From a checkpoint of a small transformer trained on Wikipedia.
Size: 11 layers, MLP 192 SwiGLU.
Architecture: RMSNorm before each block, rotary positions, no biases in attention or MLP, untied embeddings.
Training: a variant of SOAP for these matrices, 174M tokens.
Each number is 128 + 32 x the weight over its row's rms, rounded and kept within 0 to 255. Layers, rows and columns count from 0. Numbers have three digits each. The size before them is the row's rms in percent of the matrix's.

# layer 2 MLP up, 192x96, rms 0.15, rows 130-158, columns 0-95
101:059094159140094100084176114128079105168122125136147159042168128110071120161125139189112120140103101063098155196060104139184116108116133102121149158151169113110145106143139137128115134183085126166143114160152119139126106133064128093114153173149129107119123139075168176097142119132201082119
092:155145096120185078153149066128131161205180108119080164136114162166109159076113130159112100105056139097071127138099109087111123088104134103151142103086124124115116119137186161152170115131159169122123145143107157105108130111104129168111155125195125097082081123033109137128183129156164174148
097:116139113136149067181082147116173146094107140086153196143154166164126139165109109161135135125149097150136154175179146102119155074187081159137185156104104147155145098107137137147172126191109182173095146135097114109130142090148043156167123104159114081177145110178138108129155172076157100136
108:125130163160082127078198125087125179101151154130103153080164087091166176157116113118176072150144155171123084120144099128140112183110127171178158122110089079156138084143103126130135111109080077132167154173127226126114113133132141110135112196137135143158120103134156152093138134134079084063
092:126173088148169095119119119147162126069125148134151082171133088112127090115134158103151152111179142116184155130156135090104103089067150045111119083146155171073115107123137128180085093135129098110077086115131152125160190096113088078131143146124180163132107128144083089117114081194104102189
094:145154093119154157109129087068110156093168106173109115126091146124104148141134129157164090103148133154161074142118092148095193110108128173161081066142151132136146087152132159179125155114127082123111128047152193049076142226166102157120116174100119111122092139105116130104140108131093139095
112:147112155136122093123187145135140129127121188100155116123071126163142131135167127136116124093129069153115157099118092040126166097114134140166086098195101079198139108128094152103079101143122107117138160154118156152127106134086128117223201109107155105149127109165117171063070108156097123094
108:200105099158122150189076145119072106177107163089099255125090097133111096157136160146129128146088118167119129156096162130166103128090129129174128126153135163131128153141057125112130156129078118113102134109120106084138138104163068088119078112139146190114095116171150139121123165101149125181
093:119154117117192099058173131183096127166170093116151072101081106132133079087112117161186109067118107108105115104119066088175130084122132164161162164137130144124111172125084071118080131080129156138177168149148133122142133131098096148163116108137066108095088079134160133082094118170139110167
087:188108138085135118166155113160115126086142113110127183144109110118147091158135114150129103125144114129149162094138076151148145160089135121176074138215088172088173078110135119123158133141092137111119157107192172176144160122144136150103181112109150114133152198048083049140094173103090111120
100:135130099166114068129126150080169065108097130134158156151091116135101107108110143178111117181080114182102121086165108093119140145101145115126179170136156175129108115167109176177110144156149188123207136124159149098061157182150103141186083082146075154131119132147143116122125176102185099155
095:161126092118164111156178152133135087134152102141052181110161127087101118148136151092130131117117088090115143091113141164122138116073159116205106030128139166154053093165112125140106110134135122151159129158111150119092175108130124134070185139084138146127092107115113168183071059152160120150
090:117113158164113107105133146131097135171160136132161151055148175149151150096120110174089124189139122100139117109130099141142153084116089093103113169093177171147117137177158149085055188078109204072190118119069132155102178178082104128099135104105148125089157142092184137129112133144111148133
099:071151112155079151118190100134121131131195125029156088109178171109089154073157112086178115143105169104139121169178135099065112102149066107148141131113102127133154147120187139082141113099138064135118150156110131132121117124104116103125134087157105125133152161096152192178110172171101149122
097:200102134162114134125142169138133133080161108099123166123121115129096104113080114133099142133082150146065127084144185130080121123114137111121057144215084166179124160145081143175121145122130093058133067083149121159132180114173108078159065102090129092120136142170145110163147128148167162125
103:193133069135114133108177115157125172196052098174105105173155079169220110137125161142185140142122136119164139127088107141190083178149111155170131168154122129166135118151093148099161066094122162149100135150148141088154190114153110132127150134081136098147100087104150101127101123134164118123
096:111148071112151114147086154098129125076127139151135098141087122066081123140128171168116093121173098131162107150121138106151133164160122125069091098076132195132151110073128048116136125121113181151123099106108132128156171140138115138143058101146123051080127181151164202199122130128088110112
109:153122182161165155135141152090103135119139162083165130133117047152150161105167140066106137086149145182089129100191148127102157127144140153141185125158150111095104106084095178133131055187141086090093166147134161138083118138151127117158123096145086116150151127091122068112123114049141131061
093:161146069055093139156141131150121178131149115143145167174061089066125127194117136165114166133119089109138097112199162179161062151097141108165126108153144141110102172081142088091142157115129192126062091060076111139074142133096135096113140109102131127129121103130117137131114166160099138124
093:117059076049118114162190120156139173163137162106109139124122124121142145178069161126157140132101103074185165191161128105119091109128170122101131109111111155147182147167109123169125115119112175130143115122103092108186116183115081181118155098100128130124153097162126068143115113207121141186
096:160123056157089122170100153126133144161113149162099094167072069105158117162052117125137140138108109172156109107155148085095119112178139130141085146127092101166084143114126150120101125125063029121131148169099125136152153108119100127064097127118146143130110078165214096137117142071151117165
096:122140079118156173134162077142099145184160118137104191042145143111160112107129172109124151073135131093147101127141175117104115149164108100166124141173166168125170173139090128115119107074145091210126122062129114157060151125134060064152115119117116136133138110111097195150141159155118101100
101:181051189161184178090126108147128111128129108111132144147140172170115066114155173138090122155165154100118103143128111151177104126106121165108182116100129126167156104094145117088075198150059170117082073106172144154155106162149109091171109112132087147121165087102187114131152134170114123117
114:139154180140121161085156175065179187101116053140095157108085124133105188100167140112188129158186128126156102147131153094125163113085154081176140110123097113172139123113144149130092129107108157124096160110163138138112145156089137068098125127119206179144102096099074164071130163131095118143
109:102118133128086113161139143112172197094109125172195097092172153089180125126147103094151152104130100215146091135108147204087125110141106127183068124132093124129161164173175135133172141138103095121133144115146128126124093116174193159111183193136139185153147149094122102100160144094133166125
104:155114115089161128176107084159101098157139196102116136147066081117099143139109085124150119107088163149153147086135158123130133079140107130110142121152178118082045133126143149168140088128124174151168077159095100080182146095180133164097184117132131179134138169106161124155107055160172142177
107:118061092136103161168130042160127095114078151106121148202121107172129094164127145114104133138108179095159170090110155107120146132098188163149105107194152143116120156168091087144180108143198106153142114176121144146139116092166110160106104089156160168119123123163074153104066149124139173106
109:113159126087112094113137141109086117134094142088153066215062057170089129116155123086192122071103099094144139133110131044109168124152171123110121109149115084120127126074158111182107130160097082130101120172136098126189156124096131159138145154153107113148129117136137096100122148113039125115
108:073123162149101134147129059081163146137137138069126146115181130119157139120162184163092150131177101132112094175165082170118155129171170140120147152083137091129133156128177170095079122100136145130127155124093085084165130103174118117171091109046184145133093164104144095062113096131124084086